{"n_layer": 23, "d_model": 160, "n_head": 2, "n_kv_head": 2, "head_dim": 64, "d_mlp": 640, "vocab_size": 1548, "activation": "tanh_gelu", "norm": "layernorm", "norm_place": "pre", "norm_eps": 1e-05, "positions": "learned", "qk_norm": false, "attn_scale": 0.125, "bias": "all", "tie_embeddings": true, "parallel_block": false, "init": "normal", "init_std_qkv": 0.0413, "init_std_o": 0.0513, "init_std_up": 0.0591, "init_std_down": 0.0591, "optimizer": "soap_variant", "lr": 0.0118, "weight_decay": 0.0, "lr_head": 0.0192, "grad_clip": 1.0, "warmup_steps": 200, "schedule": "wsd", "decay_fraction": 1.0, "decay_shape": "sqrt", "final_lr_fraction": 0.0, "batch_tokens": 131072, "seq_len": 256, "doc_mask": true, "train_tokens": 349900000, "steps": 2670, "dataset": "wikipedia_en"}
Each number is 128 + 24 x the weight over the matrix's rms, rounded and kept within 0 to 255. Layers, rows and columns count from 0. Numbers have three digits each.

# layer 5 MLP up, 640x160, rms 0.0589, rows 465-505, columns 80-159
215108125058130168154117127098103094118139069157159132148140167124085147100155120083122155114130133106147150160098142137165153176163162125137139120152170115137155176134118165132100090152163165117125134156104136103139151125100145147137094139
100074138120137147177129148162120116105148119167123141111147139161118099143142101130113100172138138118172198126144155118093142098115149110121094123147154129119140128127114139151083128174111130092156083101127126113153151076111152162153099109
153099109142161135132079172098069122123114104128096149151108138145173162132116171131198134106117141149116099104153116151170140085135085155090136078118140130178113076171152128146101182132142167117124100097090134113107108143157109144190129089
164137139140110139094121152113139143147125129104142125103109152112128124139105119158156134113141153146137117143136090089153116108119142151169101117111116122099139141124155110146144133108098125157146103101149123144152120154088110097133095100
153106164100118161120104111121116134109143127152147143129143141141134111138149158122114167145100121099157143134156173135109128102148124182150094110134121117106175094143094115129206117129180128128135111160137099109118169116141160137110144121
122156117101108123130136139153109135153152155132132121141110116107125079124095149133129103133128112148110111156113131113134170145161105135156099107104139125114114131131145116113165104105116171118116109141109122125139114078144143110117089100
128140127142129103120169099121116099146113139118134182157086130131111093131104116128105136175132140145171121116172136090130121060106143137098132100100160105172159113139124147168139106148153121126066104167062099115091110107100140137169145089
094107174118158129145161113089140134152123157130143121148120182147147118116087142121141141126102176131116103145157097159112121102140136117119133103130117084128135135120107125132101085152124145104109100087135111130111080093136131099098105144
152132162116123159152092119119157090105149140140143139083120112127139133110168126154124139144143123157155142131146118145117134142109091136149076119153139127090110100155125101101150118126111112138119136104170114128123109159120126142123120163
141120139131149112102141118079095127154093167116130153096173147124153145134158112133124151116165135136117143131069125079118156165078140142131131129154128079172165136156183105128137162143145084108099126171091147097145180122093127103150128127
151128116138160185101113065095113134176096100158115119123147113160088173159144127138125141119117120131126113119162138115139123172134108083133103169133141125127191136160140102159109116117167145137168162136120093108130172107152152189112143126
169130121138103065093090143141124131131128109137131137103117183105069112132136126134111151110158140155153120125119171152104130140135140151122117114108112149115140173102095086109148177150190097137121117107105132128125151113148129148139131134
159136127134136119133157100159179124108072120152107142133106111150124112132146106109123155096115106131114114143086143133154139143133112083133163124172112151108145092137104130100119098125152157154136059108108139144120118104118124136100095158
103055111111113127146114091100138101116149149106141133105069154089159127094147168099131136162115099147153135145049132108137172144107081128120137140090102135098174136162109113109094108125193184130071107125152134120137109114071163085117139168
122113119155138159098136133097121139141158115117126139155094167162089093116113133107136120090163197134133138115138090147139130089137142113140121095094123136131139094130125128140148159095208122109161156147112114124126117170126113133142135110
180114129139133101114115132118125095138126127166125189116089164172103125155104132107106153136145161134127117105105146119160140185147131145136129115099141142063113148142133157136097087106086114138088109088137117092131103062140125131101112104
141145157131142120151137132110144134140123117090102090113091141133112152151146118139138153115123097168108150176140122084133131163163157121171110105121117105124142140134152151124116127141164167118111151154102129106083142106099129125123111104
082120161129138102103143063112128123115140119072136176161092101105059100152102158156137156142096125154200142070153123170122164145181122141211156136137140125136130175136075126123113081122171114110079105109113143095155132082148169085090119145
159123134130148107140140129104105106107158161103090146154156168104083142154107092166136070152128089171126150147110152092083114076118096145108067103153109089109166169169110164133114118165131090125091161131089120127170150121103182159175109146
113186106131231125126167102126117095093154136144110145140113132166190129113129129118157122148096128162143081117113147145120151160084120118137137096123132106099105152100099175159080126137095126129106140175140124103135142150104135135169106176
122115115151169150087192130133139116140125100145154111128118122193129116093138127114136153097140156131136108111141097155153120161150109175127060114144080147099119117180154083118102117113122136077137113113098100156131140129123141130126140134
136105129130145164090131131115149067124106166107093121133172109128089150147174127171139145203127119103120097097094137128131152160107080130137110115109170142110116150149150123130101104125191140144161123146142147101128135147103147109135141151
141116107146188098155171126145124134171111072121106168097153128110140127107144132135122115146172144104140110117108152138130140119132130140116100124099110145118103155161112161110158119168097152103171150122131125135144108134124119138170137135
101101108111179105154118114104110167169125155137124116150134138177151161141150171095150098127139102126143079103128162121152078169154144137170123144173129135112098111152107148111118159159123133104084170089145110103125133163158144107155153093
091107098110106137143136137148105162124100091172101128150148120144117135141117168149143125099129147089134112135105107119120164100106139134123103125146127130120120170139121193107108106128151131123133146143107164142114157147122138137125117135
115092171077107105142094077088164142145097139105106153143114111163082144116149126136139156155123119084145133104187104172155127128092116164148120091119133152125082128133129118146133163156109102149153162114140098112098136117145114145137139129
137148112122114117164123130141143142090146156086120135118133152140131187158086106178141150136112136153125127136062117143155132096095165114122143170135145147152129103160136124146119127136081162153147122117132138092123108150115112119139105142
144129152115113144151132121151129110139168111111114106130112132138122175120101166163143147073128151120167134152144126110123124108127121137166108101110161090121151111124131151142153122121096118130115147144124085077150158139098123151138158119
157132138130139134120131114114112152141149147164101124162102147097132092138127128149119122120089104126127098159184107116174119140077159133134098089071152083125127144165085079100100138134145129170119145149108143099176136129096129137141159110
151155097121157100150142143144166137116137128138118145198094120117101119141114099113148094132099153115107168143122113085152095154115147134116132120138114109112154113171102175130102098169122154132111114125104136152162167091109123140153115115
126123149142118152111146126087081123112130118118136112101146124188113134100120086145136145101186119144135087143134138149149098150081119134137093157163166130131138131088091138102144105096152126099116169134101139089098174112151123138141086128
145140121171109127115105147055144104097084133135137150097140153157089140142124160158118138143151105110154120087122069119182123174111125099112157124125144142127157129118113144140133110142135156124140153112114135101147122129137106120138148128
104125136140092125127131112141110116187092110137110160134152173164136126127155151110101103124139124144132090120127140188152158155124136140126072151129190163122182134137120141109114113137111152115116173122138124078134121099090130192131102156
123170122133179149133123124128124146127098124133127107145155066132125131109151140182140092130136093105107152124092100143105149136141133114152115095107143109141143140155122080129108101126111186141128101166146150112117104142105124137140118129
159070130126121079107134152105136082134127148155078121125145126148103097197112141127158181144110134162185170144152106134112132117139138177151139130165129132131153148144145100116118128168140145122114133135141128105114121136170144109132104099
161119133160110119111108097127169157124119178114123146124123120140104125119104122139147202127099135071119135143152119122151160126153126149113130121148091171128145122134141084164113130096086136136162134114120141119107114127137138142148141140
120141105132084108136134139114129146161135164147139110099152102152109135112172135145105128137123098130115089121134159156133117164131118134129153166155164119136107118115188165098111115140148143099099147129123175134125129110137135107133109127
141135113174109101113120182109152098167150151104100138138153098197127137090161077075151125162091103137138134143122108154148124086142072106149077110174094081122151084157173112112098164079150122154101141129119140119165116150131168154148118143
127139099151125150167121151106138135111109089126187152147126127118158102141081121097118115149127141123139100168171115145147112143112145143099123173138168161105058182130105149112105116103101131141114125096182137131130135117114082119093141184
129077126123135148131166074129152142147066118194093071140121082135129123162131129151131184110199102102190101137119117165102068106135165129113120102113139147103137054167100095156132148092115112145193139152153123168125185064165130159117104086
148138099110107118147099141115171141123139146086152159195117119129101122148076110151159142136115136124120096129150116167104138127083124128154122125139113089152132111111131134140103149129131133155149111138137137093143123109109156056162123101
# layer 5 MLP down (transposed), 640x160, rms 0.059, rows 465-504, columns 80-159
109116122150122090153108121129137161101099155116138126171116111117190170158125170141174105164152111094122143102123127146165105136093155101150129151130095093082180136120096128096125143170056076137114079104115104067162147143116154125126122144
122132170144135144115129148117106080114184123100127118159161090181118084120102121110107111152125084136147103136159114142203139177150087135124094080153111105106123164089125117099126105116162125167118081117099160049171114118193075172188140091
127127097149137097162119089133141128130074128174128112119169083157107104113128070126147132126106170139142173159084192119129132159112136132085139128106121158096119126174136098137131102153106144114091093102171132060117087135138097155098141158
138132159128169136146179098114109102144180146158127158117135112118115108118141087075128147144120084115152118166144162125105152135155123107142136124136131156125094101196179144122134102145142109169140116133133135128116160148193120130130123153
107110122155135122183133099102138113101121116115121158162104134127139161154104098121104154109125116099123145123068161162112099157118146139081158187139110124146135148128112178147104112171087160133151123128110140138116093120106120090172082141
099137156139116142102140116114105132142122129109137133093136152113124163145161127096106122150149141144105107106090112134111114091130164098104180121131129117111132148082069134130168119132151109161150132081141119096087097134113136100156152088
149111133102156115136096132111107127166105065078122123121097128110115121134114184122179186146145154114109163147129108171118157134159156145128122127168131086096132167171099100126153143103132137143162065166147161096106163125156091134118099102
129056174124123147134099162143107132042156110157157156115126116155121163106110174139099163131132143064113111141139116109167136172096137117126134142090157154106112074109150151142174132106118133094157142140100123121133161090120170107119151127
095139134156134109113118175133115106111113107123153122145131116147100081124115162148110128114124121135129110120087172077117149114091111137112109154133139140137098118079175129187117111112117176157118157148125131138146160117112131142127122125
110111089140161169110092164183103122131173087118111101140116148109134133109077147123123135176094118132108131140129163103089129119129128126123163167068143146167141108125072187059107127154186126146109146122140148104103106134133151167110132127
084135096121145141146119110162107136154146139097152094138156182149094119070109131106123153127135125139095141143112130099142154086112104139128096094135149087105115108137135135137172145148149138094085102182129126120135129135135120122144130083
101099123163091161149157124142142145118130127102111104140137110129138138142099156164129125149144106141111116115113077135163181128132142139119169138155125129140144114143143167111116139135108150144135124108094149131135135119121155146129124118
087134105148129108138098142147134162140115110126161149141141132155133102131133136149139110134108163141125156128118149110137158105082131176161118090123131101146139118125147130117158133107145187161116130101158109122124159122138114143093144147
138154178096144120125136140109122095121121112134141146103124176127156124139108132107105070082122095100134176161165111147133155119098115077103130097093110111110116124099143106111167131150119129170106170064143124104118159134138129091084127085
110133143155128176095169115135115109175133141138141155130122162097148108105127125097150105138158097143164136098125108109110147119156127097126158145136097147139139132114133164112154169111118107136119097116120134146138147119112093115151138116
069146123147085140106128096125105136101144131109150126103137113112108107135134096142130109166146088097097156140119107140128129101095148114137086148127125126110122162139093105173159158132134100180120081135117136144105135112151121121127128130
132130110132131164109131119151066184112155120157153130103120128098134126105144127124122134158151128136160084121107144140132119129129127110114168112132118108138133123137115123115124151125088140101162112125140137123137111106124110130177135150
110145110121177123132129145142094101170187148102083114107167155152146117132069135117144109154102102167139093134093129113163099106175141103143083102143093073177110169130148160116143153121158158154136126177106091124123155183185121124125114134
093112120179130128184137139099092108117172094212184120142127117095102146139160123160123106146131185157126185117096129118120095158116162130113111172123123092113103123169149126129135169113159125125097137102138154097083141146087114119132135114
110094134198136132097125111135179138176100113115151103122119134146144130177140118101137117139119191098099181103117120151126133156111133100158141082163125103083197154139166159103136165117113137177120123135140120137140141114111133121137124093
130163118123113113137128158102104115099098127116127129080138140120128141131151154177141138150167125131123088140137147125123100111078156148110156145115179112151124141125103159152096158148116118152108158112172133150133095102133107137156172138
145142126121125104133119100161116178139121119124140094139114122174151129136096136103103171110109106095116128185178182128074144134132164147143178133172144120145135116097107123137142107139162153123136144094140146123126129144155107200128109166
098158147121113100102117144107125153113150122097154103122079133137122134179101081115143119131097155134117122142142110126126135142127136142131100083136121139117147127119127134137117144099155124128093125153154120179095146149153103117121139098
128139102139144128127134158148110102114122107092142119103118121151127152145127116143127131086171135112124124155086128167106142093120147162116158125143195123150095146085103136152180103138058148124118157192121103134134130092121143138127138121
132121131145146144100157126109125102149125119097110132120113153141147103131138103152133114124076131144111124146127116131130123141134103147125130140117077146125140141127131101108117146142162106118117127108109123100142099126143153095097107155
119132099154138150122118143173135136185189139168121080142164140117139072128111082140116115138158151109108124098123106093083095169119155145182118117131139126106161208114134160128145130117134153125145113122121126106114142136131131129101108122
171121171126135118126126118123121093107134092115151078104128083137112111097136161121100132175148127096167128126092134124144157154109139163122129128120160135185167125112134097140151165147110115127071129072174116108108127137118154119099135137
174105126154175129128108113063130145115115108132147120124077138110081080108122077134141147141099132090117086143120107123149120111141111079082125130117148129123162083122105125134118145144167087109148136155154173133091147141128109086102080140
160132138114144140101102130104142138150103140124136080103138126082137132117146145118140125156104142105131134129142111126133188130090156142105098169124103127109111084095113131184137116075126141129148121127122126152175146122113144124123110156
120099163144098141093150096091125132154126154131146108094151126120133143124115139115142138107117112127130112112124133155146179115101107116092140154128131133166122153108110109125125141115106116156106131153158161160110127169143128146114141145
103125110145117100090122146131133142133118138142134140131080130122126138153119129113142076113106128135111141120164111110134121121117165154130122107114120143129115138131147112144132154136103077103094099111137141132118127139116131137122158128
125104134141116096176147127166125137141158123108134090126139150111157132120166135133083116117122140144073192135120162138095116137129108132128077122109126127144127140126150152151140070135138111127131131148109140093123151111125166136132102177
157133137135131130141144147093096120138137119139182148094127131155101147147095146078092129145104140055107132125110158125136190142161147091124124140150158122162141139109134122140092076170173138124124123110103162075092115166101081081078105114
119154134113141126137155115131125117140131115130144118117144131112141129147116104153124130144137139124148146132170124153105094103097168144087113100146148144191141133130122145139168146142185126136102148121072142144121146138126138160131100137
141129116122112118170106105181128159135148187111099123161097183117103148092074109126062132106140053116116087124154151136200131106092167133134119120129112090094122146108127133116127182143105091113118111140122127155110062087163137117165122108
102177129100150127133120134146100112147125096102084154120128123166127102135146129114102118135115168153167131102116163123107119107150127157111142091087117085139131115111112171125116086140120151165132119139084102145149177128128153110143117149
125105125114143143139116106126124119187137132127114128148086147138142107156093128124133117135149144129151144116138126101119109102134138114136121121111117135121122124110118091146131106127148124147160123138107109138146149123103135151126102125
142124103111120135113140108112153156162103161129160165123112100124129190115125053146137148131083143124090160101113099126134141131143153140150162088125127122116125111160116128140103054088099108170110097139106155173100104054167141072146152143
166118109107112129115112084143105099113127146101070147119147157111110139126162096125132133139148106108134109103136142129123126129158109093116148099172097071130181135125143172123094118121116105087111150144135177124118126133152160145172128110
108109156131154066188081159153105140118075131101158170139088092119134152158085154087131101145161115090194150157123107171149121125089114124181172079111130100154194126117186132086120106146109154097124104091126114168124163138189127078077097148